Each number is 128 + 24 x the weight over the matrix's rms, rounded and kept within 0 to 255. Layers, rows and columns count from 0.

# layer 2 MLP up, 192x64, rms 0.501, rows 66-118, columns 0-63
[[131 145 109 127 133 113 142 139  90 118  99 134 154 130 122 149 112  95 126 164 136 152 145 129 118 137 104 173 153 130  90 153  91 165 142 111 149 118 143 132 150 131 127 107  97 113 205 171 158 112 155 102  76 101 158 113  92 147 171  93 106  75 123 101]
 [160  96 141 131 110 117  94 113 141 121 138 139 128 103 125 154 150 139  95 164 153 136 160 106 114 130 133 135 144  98 109 114  88 144 122 131 164 164 111 118 142 135 116 103 120 133 128 134 137 126 131 102  97 110 118 112  97 119 128  91 106 109  97 111]
 [143  89  98 135 126 133  96 110 102 152 155 105 179 100 138 120 140 130 126 125 147 142 164 110 128 149 135 122 157 129  96 121 136 118 141 149 150 135 143 152 163 143 115 123  54 105 159 168 132 150 165 125 112 119 128 125 132 134 137 121  87  93 111 143]
 [144  67  96 138  98 159  93 116 113 134 110 130 159  86  75 180 158 138 113 160 161 148  96  65 111 144 148 156 189 155 108 160 104 126 140 126 184 137  94 123 146 179 136 130  88  97 184 141 131 120 117 114 125 124 134  73 131 156 150 138 141 105 127 176]
 [132 136 119 143 133  84 138 120 115 127 131 129 133 148 125 114 136 123 131 143 149 128 134 121 131 148 138 144 148 149 106 133 130 157 131 118 158 133 130 122 104 127 144 119 110 131 157 128 143 136 127 126  99 118 125 150 124 150 112 128 128 101 141 126]
 [129 143 131 128 102 125 111 116 107 132 120 133 145 120 104 153 141 132 118 134 155 137 141 110 126 125 120 151 120 136 119 112  95 147 137 121 140 138 113 113 122 167 135 104 121 119 148 137 141 128 117  84 127 128 133 114 119 137 142 115  90 121 119 124]
 [136 158 106 146  90  91 129 141 122  89 125 128 156 123 100 137 136 147 131 117 151 171 127 113 114 135 144 136 132 129 128  93  88 170 167  88 144 125 138 139 115 113 109 150  65  79 158 157 122 124 120  98 112 130 133 124 117 146 135  97 108 120 133 100]
 [130  84 141 112 104 104 138 108 116 135 118 135 145 143 122 151 134 136 132 138 128 118 158 112 123 132 131 129 144 140 143 141 104 143 139 129 120 118 129 124 127 133 116 104 127 138 149 133 124 120 139 117 117 133 104 103 122 125 124 116 122 111 135 129]
 [128 122 113 141  73  96  57 129 125 135  94 146 187  89 115 158 145 156  98 150 155  85 145 100 130 113 162 139 125 131 147 182  88 157 121 123 152 137 142 130 156 157 127 111  65  99 146 177 104 133 129 112 113 110 118 138 111 146 116 132  81 122 115 109]
 [145 117 115 112 106 112 126 109 100 116 125 106 166 110 133 138 164 126 122 124 170 102 127 112  81 175 123 146 137 107 155 140  88 185 123 122 147 177 119 120 158 157 120 109  98 105 177 161 120 115 128 109 122  94 118 159 106 121 131 174  78 122 100 102]
 [153 144 138 148 101 125 145 110 104 116 136 112 140 109 103 147 157 156 126 136 139 125 138 137 116 126 165 136 129 127 105 154 122 113 130 131 136 128 148 132 136 133 121 108 132 112 154 104 158 123 137 133 127 149 110 107 142 130 126 105 124 129 121 137]
 [138 167 133 164 122 109 134 127 104 131 132 146 185 111 135 156 102 161 124 166 116 129 145 129 122 131 178 141 138 121 112 104 109 105 146 130 131 118 126 151 141 135 103 101 132 113 155 121 134 129 126  93 129 122 102 124 111 131 118 107 140 130 147 146]
 [151 135  98 143 139  80 110 116 121 161 123  97 165 103 116 112 155 136 122 138 122 134 160 100 145 130 110 165 183 109 135  91 117 135  80 151 126 166 138 119 131 164 169 103  91 105 121 173 124 133  90 118  80 107  91 118 146 143 135  93  70 123 148 129]
 [145 140 124 141 130 124 121  90 108 130 122 117 136 130 103 164 149 118 145 162 155 152 141 116 126 129 159 123 133 108 108 121 118 163 134 142 184 116 103 116 165 152 133 101  76 110 147 157 147 125 115 130  95 114 104 129 141 115 119  60  86 106  67 132]
 [105 149 119 141  97 124  74  75 105 139  96 132 105 105 143 139 155 159 170 168 139 151 123  77 108 165 170 171 150 119 115 158 101 150 138 130 175 146 135 143 100 116 114 107  82 126 146 170 152 128 127  89 109 127 128 124 112 117  89 120  81 115 118 139]
 [132 145 114 100 130  94 123 131 126 156 108  83 145 109  87 125 138 117 118 126 150 146 133  92 126 147 128 173 174 128 110 111 122 160 147 105 138 132 111 112 137 157 123 113  70 124 146 153  93 136 110 110 145 141 127 114 100 149 126 120  93 131 111  96]
 [154  97 113 146 149  80 132 116  80 198 113 111 151 111 120 151 140 154 127 148 139 123 190 110 117 129 126 173 148 135 112 103 119 149 108  74 145 128 178 134 153 189  86 128  92  94 126 150 152 145  97  83 108 122 140 136 164 126 134  91  82 103 143  98]
 [139 136 133 144 119 101 144 107  97 146  96 134 160 111 115 153 183 141 146 154 177 141 148  87  91 135 141 164 146 119  84 169  91 111 138 124 167 145 164 146 142 142 103 116 101 102 169 141 127 144 124 104  98 167 132 119 134 141 153  90  94 105 110 127]
 [137 140 116  90  81 124 141 125 118 145  91 169 179 103 127 109 162 133 128 140 126 145 141 142  91 134 151 143 190 122 135  91  57 113 130 139 194 128 155 123 153 173 113 130 102 129 146 108  89 106 135 137 107 101 108 133  87 135 117 122  98 141 130  90]
 [133 143 136 146 137  95 135 121 115 164  76 144 158 106 132 158 112 160 114 173 176 120 144  82  84 177 179 157 178 154 144 118 102 168 131 119 159 104 126 117 166 163 125  95 105 109 125 159 154 151 136 109  98 157 105 162 123 131 145 114  73  85 117 144]
 [160 181 138 107 112 137 132 104 122 146  97 135 129 132 109 166 139 140 107 125 122 136 155 116 124 170 145 159 197  82 109 103  82 140 150 119 138 177 106 158 160 170 150 119 115 112 144 153 154 122 121 136 111 110 135 138 131 145 125  94  73 141 114  97]
 [159 122  79 133 135 116 111 119 122 153 144 127 129 136 130 171 160 145 100 174 127 134 116 127  92 141 123 153 173  92 131  64 107 131 161 136 177 155 162 145 164 161 117 138  91 117 141 143 138 103 137 120 125 134  96 131 141 133 137 113  59 122 133 104]
 [158 152 106 132 127 103 107 126 101 145  84 102 144  92  53 139 138 100 133 146 150 127 167 124  82 131 146 141 156 154 190 100 114 160 142  97 147 139 139 130 124 160 130 113 113 149 179 192 102 114 134 110 108 105  99 150 151 181 133 115  74 116 124  66]
 [192 147  96 160 132  84 160  92 131 124 137 126 177  97 158 172 157 112 120 184 176 130 119 100 133 147 129 142 189 124 126 136  81  94 182 116 145 135 143 155 169 157 142 110  92  76 159 171 102  95 132 140  61 141 132 140 118 124 157 146 123 106  98 123]
 [116 129 128 160 137 102 107 140 141 139 138 131 187  53 131 155  99 115 151 150 141 162 140  70 114 123 146 135 160  94 125 125 107 151 165 112 152 162 131 120 131 207 132  99  85 146 158 118 144 125 107  91 126 131 133  84 118 135 123 104  96 110 142 110]
 [134 124 130 121 130  87 129 105 118 140 134 138 117  95 150 153 102 149 105 120 124 121 129 115 134 123 136 123 125 131 141 134 114 121 133 118 141 113 133 113 140 142 158 122 109 133 156 134 104 128 110 120 122 126 119 114 120 121 139 136 116  95 117 126]
 [175 127 101 129 139 131 133 125  91 117 102 116 174 131 113 148  96 129 119 143 165 120 126 106 114 141 162 161 153 122 144 108  97 125 138 164 138 189 112 119 133 145 130 134 115 118 176 129 128 102 117 118  96 122 136 111 121 130 124 127  91 130 106 110]
 [120 130 109 102 107 150 140  60  98 144  71 141 165 101 115 154 114 100 138 125 159 168 169  83 107 146 131 153 177  92  83 155 115 158 137 190 118 130 135 129 149 145 135 125  66  91 141 146 144 131 121 104  94 112 139 157  62 163 137 100 104 122 137  87]
 [163 159 128  98 158  81 153 133 115 138 121 117 152 149 152 122 120 150 141 142 186 179 128 109 103 149 180 129 155 130 100 116  61 124 127  99 173 139 169 120 182 191 134  90 111 139 130 121  87 120 133 120  84 108 112 106 108 122 145 106  58 149 126 123]
 [134 219  94 134  91 111  94 133  98 157 126 114 130 140 147 218 127 138 120 125 131 125 182  84 128 132 162 207 132 108 185 145  92 163 144 110 137 126 114 132 148 193 141  96  80 119 154 204 108 137 140 117  57 122 112 125 106 141 133  88  84  91 161 111]
 [162 108  85 118 163  80 133  92 138 135 121 128 159 115 138 124 142 121 126 147 187 164 155 117 116 135 153 120 152 116 138  94 111 140 157 135 186 128 162 107 178 179 132 111  93 121 133 145 117  80 113 125 123 137 107  89 165 130 157  96  70 102 145 107]
 [130 109 120 124 121 121 115 120 110 126 120 101 178  98 111 118 134 139 170 179 144 139 133 102 122 148 112 186 157 106 125 118  92 120 130 144 175 162 154 138 159 135 120 111 124 102 158 159 167 115 126  92 103 116 143 104 111 137 160 113 100 117 120 130]
 [110 102  85 116  90 110  97 121 103 160 112 133 155 140 100 142 118  90 127 130 144 137 127  68  92 102 139 169 115 118 147 124  89 139 126  93 198 143 134  70 134 149 108 101  86 121 116 119 128 139 149 102 106 141  95 103 120 109 150 129 110 132 109 109]
 [147 143 126 128 122  97 128 125 120 148 118 127 143 119 142 183 131 145 132 120 115 110 131 129 136 133 123 150 132 154 121 128 106 116 141 126 132 141 125 117 153 114 128 117 123 119 133 127 118 125 134 128 146 132 106 132 115 142 137 127 158 115 122 114]
 [140 118  92 126  98  89  85  94 118 163 130 145 139 112 125 156 147  94 164 120 148 165 128  77 116 147 109 197 144  97 138 118  62 141 154 135 127 130 127 123 133 145 137  98  64 136 162 104 122 144 124 115 110 160 114 120 150  97 109  97  84 112 129 141]
 [126 127  80  85 113  80 107 100 117 132 120 130 117 127 145 155 170 169 121 133 145 147 154 139 105 143 152 162 144 117 138 127 116 156 152 112 171 130 119 114 151 161 126 144  90  59 159 163  93 127 133 102  89 123 100 111 133 142 105 102  57 147 173  96]
 [142 107  82 129 138 130 103 138 136 151 117 138 143  97 121 157 110 120 130 136 140 132 142 104 118 145 184 171 146 114  92 130 103 158 132 134 196 147 128 137 136 182 147  98 119 118 195 117 117 114 110 120 126 123 125 140  86 169 138 119  55 134  83 130]
 [128 110  88 122 110  95  83 104 105 151 166 143 156 116 110 135 151 145 133 137 153 136 114  97 118 133 159 164 148 112 105 127  42 161 129 116 159 142 121 108 162 112  98 121  76 108 167 116 132 127 123 122 130 114  95 118 139 109  97 116 114  98 113 139]
 [134 157 105 138 127 112 100 132 145 162 131 142 159 112 133 165 138 116 126 134 142 157 133 120 111 120 120 139 170 139 112  73 121 144 108 134 141 158 173  95 172 165 111  86 115  59 195 158 127 122 124  94 101 124  88 119 133 149 135 105 110 144 130 118]
 [102 143 105 129  99 115  91 116  94 177 119 118 150 101 117 173 131 116 143 147 137 110 152  91  94 139 149 168 164 127 132 131  96 199 131 122 149 118 122 126 127 171  84 109  98 108 130 159 122 102 138 113 137 121 131  84 119 160  87 107  91 109 131 123]
 [149 107 139 120 135 105 115 121 123 161  80 133 138 111 113 114 141 157 123 130 150 114 156  64 108  92 116 125 151 122 140  73  68 155 114 111 155 119 133 133 127 161 110 139 104  79 120 179 140 117 121 118 111  89 147 156 116 147 132  88  85 119 124 115]
 [132 163  90 123  87 151 107 109 145  92 126 135 140 114 145 139 135 141 105 136 145 139 195  73 125 148 143 174 121 146 119 104 113 150 138 126 191 149 157  95 183 132 131 117  79  97 132 134 113 117 113  85  62  98 128 137 109 115 153  99  92 107  76 109]
 [137 120 115 114 152 105 115 102 142 129 142 116 171  97  93 139 148 158 122 176 193 106 137  97 118 173 146 178 204 126 181 164  52 170 158 125 144 121  94 115 115 133 116 124  87 126 170 172  95 121 139 110  88 127 142 146  97  91 167 124  93 157 119 100]
 [161 165 126 134 135 108 111 136 120 145 123 137 173 130 127 165 112 115 125 127 151 137 129  88 112 137 164 176 161 126 108  96  88 169 156  96 172 124 135 113 176 148 114 154 120 105 135 176 134 137 129 128  81 118  87 143 137 117 132 111 125 125 129 126]
 [151 157 105 130 105 112  75 136 118 155 104 113 202  75 130 205 110  88 164 151 167  95 166  70  73 146 133 184 138  95 111 135 122 130 153 131 166 102 128  94 149 145 123 127  95  91 201 126 108 110 119 114 150 101 133 141 100 153 161 129  74  97 139 127]
 [120 134 111 116 134 143  80 142 157 125 120 114 160 128 173 149 150 127 119 129 132 168 148  82 109  99 150 143 145 110  97 105  95 107 135 100 195 133 150 125 159 173 164 107 107  90 136 181 134 113 146 104  86 123 132 109  85 138 173 127  95 126 139 105]
 [154 106 116 129 118 104  94 139 120 150 131 107 150 129 103 136 149 162 138 154 132 103 107  73 119 148 159 158 160 122 122 153  88 163 113 138 153 160 144 123 122 142 116 115  91 115 159 129 123 114 108 114 109 144 125 117 128 151 112 147 125 106 116  91]
 [144 150 120 135 152 136 107  94 104 135 108 142 172 114 149 137 148 144 152 162 145 171 110  90  97 151 145 161 163 131 165 123  95 186 145 114 179 129 132 129 131 124 105 136 115 129 152 123 159  96 121 128  94  75 127 127 124  98 130 108 110 112 126 121]
 [123 129 141 121 125  99 115 117 127 137  82  92 161 103 123 163 194 133 114 149 158 162 139 112  92 120 170 156 160 148 109 129 103 122 145 145 149 151 109 106 139 143 129 145  99 117 173 145 138 127 124 132  90 115 115 128  87 105 127 130 163 109 116  94]
 [164 105  99  90  90 126 118  89 146 134 102 150 142 113 154 161 135 114  74 164 172 146 114  76  84 182 134 141 156 134 137 126  93 144 149 128 154 124 127 120 168 190 108 108  90 108 136 154 110 103 133 101  68 148 111 112 132 143 148  86 120 131 146 159]
 [146 133 118 127  89 149 127 118 114 161 115 109 132 120 116 164 131 120 116 169 135 156 161 117 120 178 155 160 149 155 120 131 102 157 152 124 170 139 131 122 121 162 137 111 126 115 150 150 128 127 114  91 102  98 115  99 106 122 132 105  86 102 120 130]
 [154 149 106 115 115 101 139 132 125 161  74 115 138 104 104 121 117 149 138 133 173 112 112  84 120 161 151 161 153 126 139  99 120 153 156 124 186 142 117 125 180 116 124 135 115  68 151 148 125  98 153 100 110 128  82 106 102 151 143  94 102 122 116 128]
 [122 133 101 110 106 110 124 122 153 116 102 151 199 108 144 104 131 148 129 122 157 141 131  77  68 119 105 145 165 145 142 115 138 148 158 107 173 142 145 144 164 141 146 147 111  85 148 138 172  91 118  82  73  65 118 120 123  98 108 133  99 103 161 111]]
# layer 2 MLP down (transposed), 192x64, rms 0.122, rows 66-117, columns 0-63
[[132 114 124 114 123 128 148 143 123 111 116 132 112 128 134 132 124 116 124 121 124 107 131 125 134 136 129 130 132 153 145 153 133 109 130 145 127 122 129 128 112 127 101 105 148 140 129 137 124 116 123 144 115 151 134 124 115 147 118 142 129 130 139 120]
 [117 143 115 124 128 127 128 132 119 119 136 126 127 136 108 119 132 124 151 131 117 120 143 104 111 129 150 121 114 118 107 125 140 132 126 137 133 135 117 140 135 150 120 128 132 126 135 133 115 120 153 127 125 134 125 139 114 126 134 120 144 138 128 135]
 [125 125 139 125 141 135 133 129 140 121 140 113 119 115 141 142 142 139 120 144 134 142 131 143 113 102 123 147 113 135 139 134 147 133 127 134 149 126 149 124 133 138 128 139 140 131 111 153 127 118 136 124 133 102 141 137 145 166 122 133 146 132 145 142]
 [118 132 136 144 127 138 139 128 115 111 136 123 126 107 138 127 125 122 141 125 120 139 157 141 125 136 111 111 120 119 111 149 120 125  98 149 126 187 100 142 130 130 127 162 112 139 127 146 130 109 129 135 130 135 144 124 114 144 117 123 145 127 113 131]
 [ 94  97 160 118 116  93 140 133 141 174 152 136  62 146 130  93  65 253 155 156  89 132 126 217 135 195  49 119 142 141  92 138 206  51 153 134  48  67  79 158  54  85 255 215  90 176 109 107  95  73 132 144 124 108  82  80 151 249 119  67 125 105  67 135]
 [121 131 144 134 125 116 136  97 121 120 147 122 114 142 123 127 116 132 126 130 132 115 111 124 142 127 120 107 134 126 156 146 123 102 131 148 120 145 141 135 146 133 145 132 142 144 100 113 141 117 115 127 155 109 146 139 129 124 115 142 134 108 129 143]
 [128 167 132 152 141 148 131 124 124 132 129 126 110 118 116 120 147 136 144 121 137 143 118 101 125 116 135 124 129 105 125 136 130 122 120 114 144 126 149 114 151 147 115 136 138 128 138 128 128 135 137 127 139 141 111 117 148 133 100 137 140 138 102 124]
 [192  99 212  92  73 176 141 168 136 129 198 157 173 176 192 162 143 137 140 121  36 125  74 215 187 190 183 113 179  78 147 122 182 123 125  75 117 149 102 166 180  97 183  97 197 152 184 116 126 164 104 146 140 164 137 191 123 135 141 163 157 226 109 136]
 [145 140 135 139 139 126 121 150 130 120 126 133 127 145 161 149 141 115 120 138 114 130 142 136 139 130 152 128 113 128 155 124 152 144 125 126 127 134 122 122 110 132 114 128 129  97 115 131 131 160 145 114 105 115 123 111 104 136 131 122 117 126 165 123]
 [178 144 134 116 141 130 145 106 137 131 137 158 108 122 157 127 128  90 115 133 120 147 132 148 176  87 122 133 140 128 124 117 111 141  93 131 117 120 113 133 142 104 141 134 124 118 179 119 111 126 124 142 115 118 105 142 113 136 124 135 125 121 138 123]
 [ 99 117 179 162 160 129 181 166 171 151 175 204 123  81 158 144  84 176 150  81 105 149 186 174 183 132 115  64  64 137 191 122 157 125  76 154 119 113  87 123 111 115 198 117 206 195 156 100 167 171 165 132 135 200 155  73  86  21 137 145 163  55 199 134]
 [ 92  94 222 255 176 197 173  71 217  69 123 230 146 116  97  68 131  89 144 103 104  25 128 147 120  79 165  69 107 102 111 176 167 105 174  83 124 107  57 203 167  15 138 147 132 181  76  88  76  99 128 159 157  47 146 170 137 222 190  96 170 242 174 142]
 [133 123 120 130 125 135 147 134 105 155 144 118 115 154 136 135 121 109 128 126 146 110 150 118 102 121 153 105 128 151 135 152 140 129 121 105 121 128 125 145 128 137 109 107 133 136 139 110 108 124 135 131 148 135 136 135 110 134 116 121 143 136 133 125]
 [131 148 130 156 129 124 119 138 129 144 130 117 136 109 120 114  92 120 138 101 111 115 147 134 101 149 124 149 157 120 116 146 148 123 150  96  68  92 143 126 121 147 158 133 130 126 141 101 144 139 123 126 119 128 125 133 144 123 111 128 130  93 116 138]
 [107 129 102 145 100 150 116 141 116 141 147 115 126 124 154 142 135 124 169 119  80 140 149 146  99 130 115 128 151 128 137 133 132 109 141 134 117 129 119 117 109 140 129 133 115 144 141  96 106 112 115 121 109 134 151 109 179 128 126 117 142 161 132 128]
 [123 119 128 120 135 143 148 143 122 135 106 123 121 127 168 137 124  92 127 123 146 121 142 132 161 110 119 125  87 135 132  87 130 103 136 149 110 141 178 144 130 128 122 142 129 122 129  92 122 149 155 138 161 132 137  94 135 109 102 129 131 134  95 142]
 [115 145 137 112 107 159 150 102 143 130 134 148 118 146 136 124 115 119 131 127 134 110 141 148 136 125  93 149 121 132 139 142 151 131 120 117 114 121 119 126 132  90 137 130 137 135 152 106 127 141 126 166 138 109 111 117 115  90 138 138 163 147 141 111]
 [123  88 119 149 137 149 193 130 133 131 135 148  90 105 116 128 127 117 134  86 123 107 109 128 134 151 141 119 108  70 143 156 127  91 130 169 139  95 153 125 139 124  84 125 127 127 116 150  99 159 123 176 128  95 118 146 141 126 129 100 117 179 147  94]
 [112 113 132 154 145 127 141 138 127 117 104 164 139 134 152 156 114  94 139 146 107 130 104 144 107 111 128 108 119 163 119 125 121 143 143 140  52 160 108 103 124 119 148 133 155 131 132 141 151 140 145 150 125 149 126 132  83 137 100 133 139 127 123 120]
 [103 141 132 111 131 143 142 151  89 153 131 123 122 130 127 129 145 110 125 148 122 155 124 138 115 130 148 133 103 132 151 141 125 127 138 143 123 114 117 137 125 112 130 127 124 121 133 127 126 131 119 140 140 165 132 130 139 144 123 145 135 117 132 112]
 [125 126 129 133 143 123 136 140 116 131 122 116 134 136 158 126 121 127 133 105 127 120 143 128 129 122 123 148 116 147 104 121 135 131 109 145 126 137 138 118 127 121 137 130 108 124 151 138 142 149 102 115 136 139 144 120 112 142 138 131 135 142 120 155]
 [ 77 150 122 143 123  75 139 129 148 123 111 122 137 105 139 110 117 106 164 111 117 126 105 146  87  87 136  96 139 127 130 159 111 200 115 108 120 111 134 105 114 110 162  90 116 101 121 159 167 146 138 166  97 168 124 149 114 117 152 129 124 131 125 123]
 [132 142 144 133 113 146 135 137 120 129 117 135 137 135 126 123 114 107 141 130 129  89 134 146 124  96 135 124  96 143 114 129 118 112 105 115 134 143 128 134 131 123  98 131 111 123 115 146 122 124 145 140 150 130 130 126 123 110  96 124 116 134 103 106]
 [131  99 144 121 122 147 165 107 121 131 119 121 121 104 134 137 147 135 102 133 121 103 145 136 120 160 158 117 121 139 128 130 144 138 112 160 130 121 124 142 124 142 111 136 130 136 140 130 129 129 131 131 144 144 145 131 118 145 144 139 117 135 141 128]
 [119 118 125 157 157 126 135 111 125 126 134 117 110 129 117 107 140 129 153 124 145 111 122 119 148 109 125 135 106 113 122 105 155 120 125 132 127 126 134 136 123 118 163 140 133 140 128 134 128 111 130 143 143 129 133 122 120 125 134 131 152 120 120 123]
 [ 96 130 163 141 109 136 181 108 179 185 210 136 116  75 131  67 136 162 141  87  59  83 120 178 215  90 150  38  97 187 210 170 166  55 114 111 132  43 150 131 132 135 188 139 129 181 121  83 203 191 182 109 172 169 131 205 129  87 135 172 148 156 149 166]
 [ 99 117 139 144 135 133 163 128 148 121 146 146 151 114 154 116 129 128 125 123  84 134 134 141 126 111 119 104 119 150 107 132 149 103 129 130 117  95 140 140 126 168 143 161 138 152 109 121 157 136 130 117 131 138 123 156 128 129 130 128 157 107 106 120]
 [150 130 105 143 113 121 153 118 101 132 126 109 139 140 105 131  96 101 114 116 128 136 142 137 140 107 103 135 145 134 105 150 148 113 118 145 146  94 122  81 110 119 130 118 151 141 129 136 124 118 114 129 128 125 121 148 132 147 117 101 117 145 121 130]
 [134 114 136  99 154 151 120 158 167 140 116 124 134 122 150 142 108 102 118 117  90 129 110 133 124 116  97 113 106 136 128 139 129 105 109 112 127 114 136 100 139 152 150 129 125 124 128 151 126 163 177 106 117 127 142 118 140 138 112 120 147 132 133 140]
 [135 120 169  94 153 114 150 116 129 118 117 165 145 130 100 151 132 128 109 148 146 175 103 112 116 129 102  97 116 172 134 124 124 127 123 127 114 110 142 109 114 135 129  92 155 133 117 115 161 133 143 131 150 107 146 131 146 148 128 152 133 123 126 133]
 [132 131 102 129 106 151 149 112 140 107 144 117 136 100 107 119 134 151 126 124 140 110 141 137 136 120 115 179 136 126 111 136 146 122 153 158 176 114 138  92 128 128 143 111 135 128 114 126 130 138 126 149 135 117 133 111 127  98 120 140 145 120 123  97]
 [125 139 120 125 153 101 141 115 119 130 125 126 131 144 143 135 141 134 120 142 117 113 116 133 139 125 125 115  83 129 122 110 138 113 143 150 129 118 135  94 109 127 132 133 135 129 138 143  93 134 144 143 149 145 120 137  98 135 134 140 147 117 117 150]
 [115 130 129 128 137 129 134 136 131 118 155 124 137 136 116 132  86 125 153 141 144 139 129 123 141 114 121 105 138 138 131 128 141 155 125 112 108 154 122 141 113 147 106 155 134 146 134 102 120 115 118 115 132 133 131 127 115 134 156 113 138 128 121 146]
 [128 119 196 179 107 171 123 107 137 138 164 201 111 124 126 131 136 139 114 130 169  85 104 120 127 108 113  97 111 180 153 137 201 126 134  75 128 104  92 149 136 134 194  83 113 182 127  92 120  95 128 141 172  95 180 164 113 147 110 190 176 150 125 170]
 [117 125 125 122 118 124 168 130 115 136 169 137 131 119 123 119 134 142 126 138 126 122 138  84 136 130 144 109 139 133 108 171 134 132 126 123 126 127 127 124  86 104  94 130 147 121 125 116 135 145 131 144 144 134 131 135 116 123  96 119 129 121 125 119]
 [125 123 134 110 129 128 122 128 115 111 129 135 138 134 156 112 139 140 129 107 123 113 118 137 135 105 111 128 128 130 103 135 144 128 126 111 117  91 130 108 117 148 141 128 123 141 126 159 118 138 142 134 147 130 112 125 131 122 110 115 131 135 128 125]
 [132 140 143 138 139 108 135 116 109  96 140 128 132 153 123 115 144 122 135 141 122 132 139 132 140 137 133 129 122 129 131 144 117 114 131 136 107 133 135 116 112 128 145 147 138 114 121 124 127 135 133 138 149 142 140 138 130 142 153 137 136 141 139 129]
 [153 119 143 119 123 125 133 127 129 135 112 126 123 135 143 145 140 141 142 128 112 117 118 134 141 133 122 138 114 139 120 127 119 129 117 104 147 127 122 162 110 127 148 119 152 111 143 127 148 102 113 115 145 131  98 132 153 123 108 140 117 127 118 114]
 [157 149 130 137 130 120 146 141 146 131 161 122 124 119 143 129 129 115 119 138 127 133 134 135 128 102 109 146 113 135 108 135 126 122  98 121 122 135 108 114 111 129 132 130 116 124 135  97 120 127 122 118 149 138 134 128 116 132 119 147 144 105 113 152]
 [107 129 114 124 122 130 134 146 104 160 175 105 103 128 166 126 141 119 128 133 141 130  84 159 125 134  98 144 107 116 124 146 113 146 114 142  95 134 148 127 119 116 145 104 133 156 139 108 152 120 156 132 136  92 143 169 105 147 100 115 142 131 133 105]
 [139 111 121  96 123 157 119 154 151 132 136 156 133 102 114 115 147 137  95 125 128 139 126 132 132 119 144 144 145 128 142 138 139 131 128 133 141 140 145 112 107  96 132 135 147 128 132 132 165 130 137 121 165 141 124 121 129 132  86 119 159  78 141 106]
 [ 98 128 149 140 118 136 157 129 139 144 134 146 120 146 132 102 160 126 132 113 121 124 122 165 119 135 129 159 128 121 145 108 133 129 161 143  94 133 119 128 151 130 107  91 146 137 120 125 103 109 175 118 154 117 135 105 120 153 122 141 139 155 115 129]
 [ 89 139 132 141  89 161 136 165 135 103 144 120 125 132 135 139 140 113 109 123 149 127 145 128 135 165 130 122  92 116 103 125 134 125 109 120 109 128 123 124 148 137 145 116 115 146  93 129 154 121 119 136 116  99 151 106 151 138 107 127 146  98 113 109]
 [126 135 132 143 113 139 143 125 144 112 130 131 131 137 140 124  99 139 138 122 156 126 125 140 137 131 138 125 136 139 115 116 166 155 126 143 115 131 114 137 136 123 119 138 134 130 146 139 146 133 124 128 150 142 122 135 123 125 115 144 134 124 117 144]
 [143 155 124 132 131 130 157 128 128  79 165 135 131 123 139 116 132 157 107 136 106 132 123 124 138 140 137 135 103 172 119 125 141 108 152 141 117 131 139 132 100 137 105 110 145 145 138 143 150 137  99 122 122 144 119 149 141 139 136 137 108 137 137 111]
 [103 114 150 133 128 120 130 111 144 137 141 129 131 128 122 132 129 148 131 141 127 128 120 154 134 134 139 137 112 112 125 112 133 126 125 116 137 127 140 129 137 133 126 129 121 144 122 124 104 123 118 117 144 105 129 128 130 130 107 117 147 134 126 144]
 [103 128 143 124 130 123 167 120 109 144 118  92 137 124 100 116 133 118  97 123 122 107 116 101 130 113 123 115 125 140 128 125 115 116 131 127 132 116 121 143 129 123 137 100 110 115 151 122 126 110 135 147 130 143 126 118 127 119 103 126 139 136 128 145]
 [126 114 142 135 139 148 153 121 123 133 132 119 130 125 126 126  95 126 126 139 138 111 135 135 132 140 143 108 142 134 128 138 120 117  93 111 128 133 125 107 129 125 126 120 123 137 135 135 121 131 135 145 129 125 121 142 114 119 125 111 115 115 116 136]
 [145 117 134 113  95 114 186 130 159 129 148 154 130 141 168 135 141 168 124 141 151 129 129 163 136 134 117 131 118 145 151 134 111 116 120 117 118 131 119 161 135 147 148 114 131 130 122 109 124 122 114 109 149 154 114 138 130 138 123 111  93 150  84 149]
 [135 146 127 115 131 118 149 139 104  96 157 136 139 114 122 119 127 118 119  97 110 121 142 154 144  98 107 144 117 132 105 113 132  88 125 125 128 126 114 132 125 125 112 119 152 123  98 148 133 122  99 118 139 122 123 113 137 117 113 143 143 107 150 144]
 [124 125 125 132 137 132 129 127 122 136 132 123 132 119 130 134 132 124 132 129 120 130 129 116 124 143 126 133 117 120 124 125 153 126 119 144 141 118 105 114 130 125 113 147 152 119 137 138 119 124 134 128 132 135 114 129 130 122 111 136 130 139 123 139]
 [130 126 131 134 135 133 114 143 133 128 108 140 123 127 132 136 127 138 128 109 121 152 131 124 133 105 125 132 113 120 126 103 125 130 114 135 131 117 130 117 122 117 135 135 125 104 136 126 128 145 120 130 126 132 106 138 100 132 123 130 132 124 139 135]]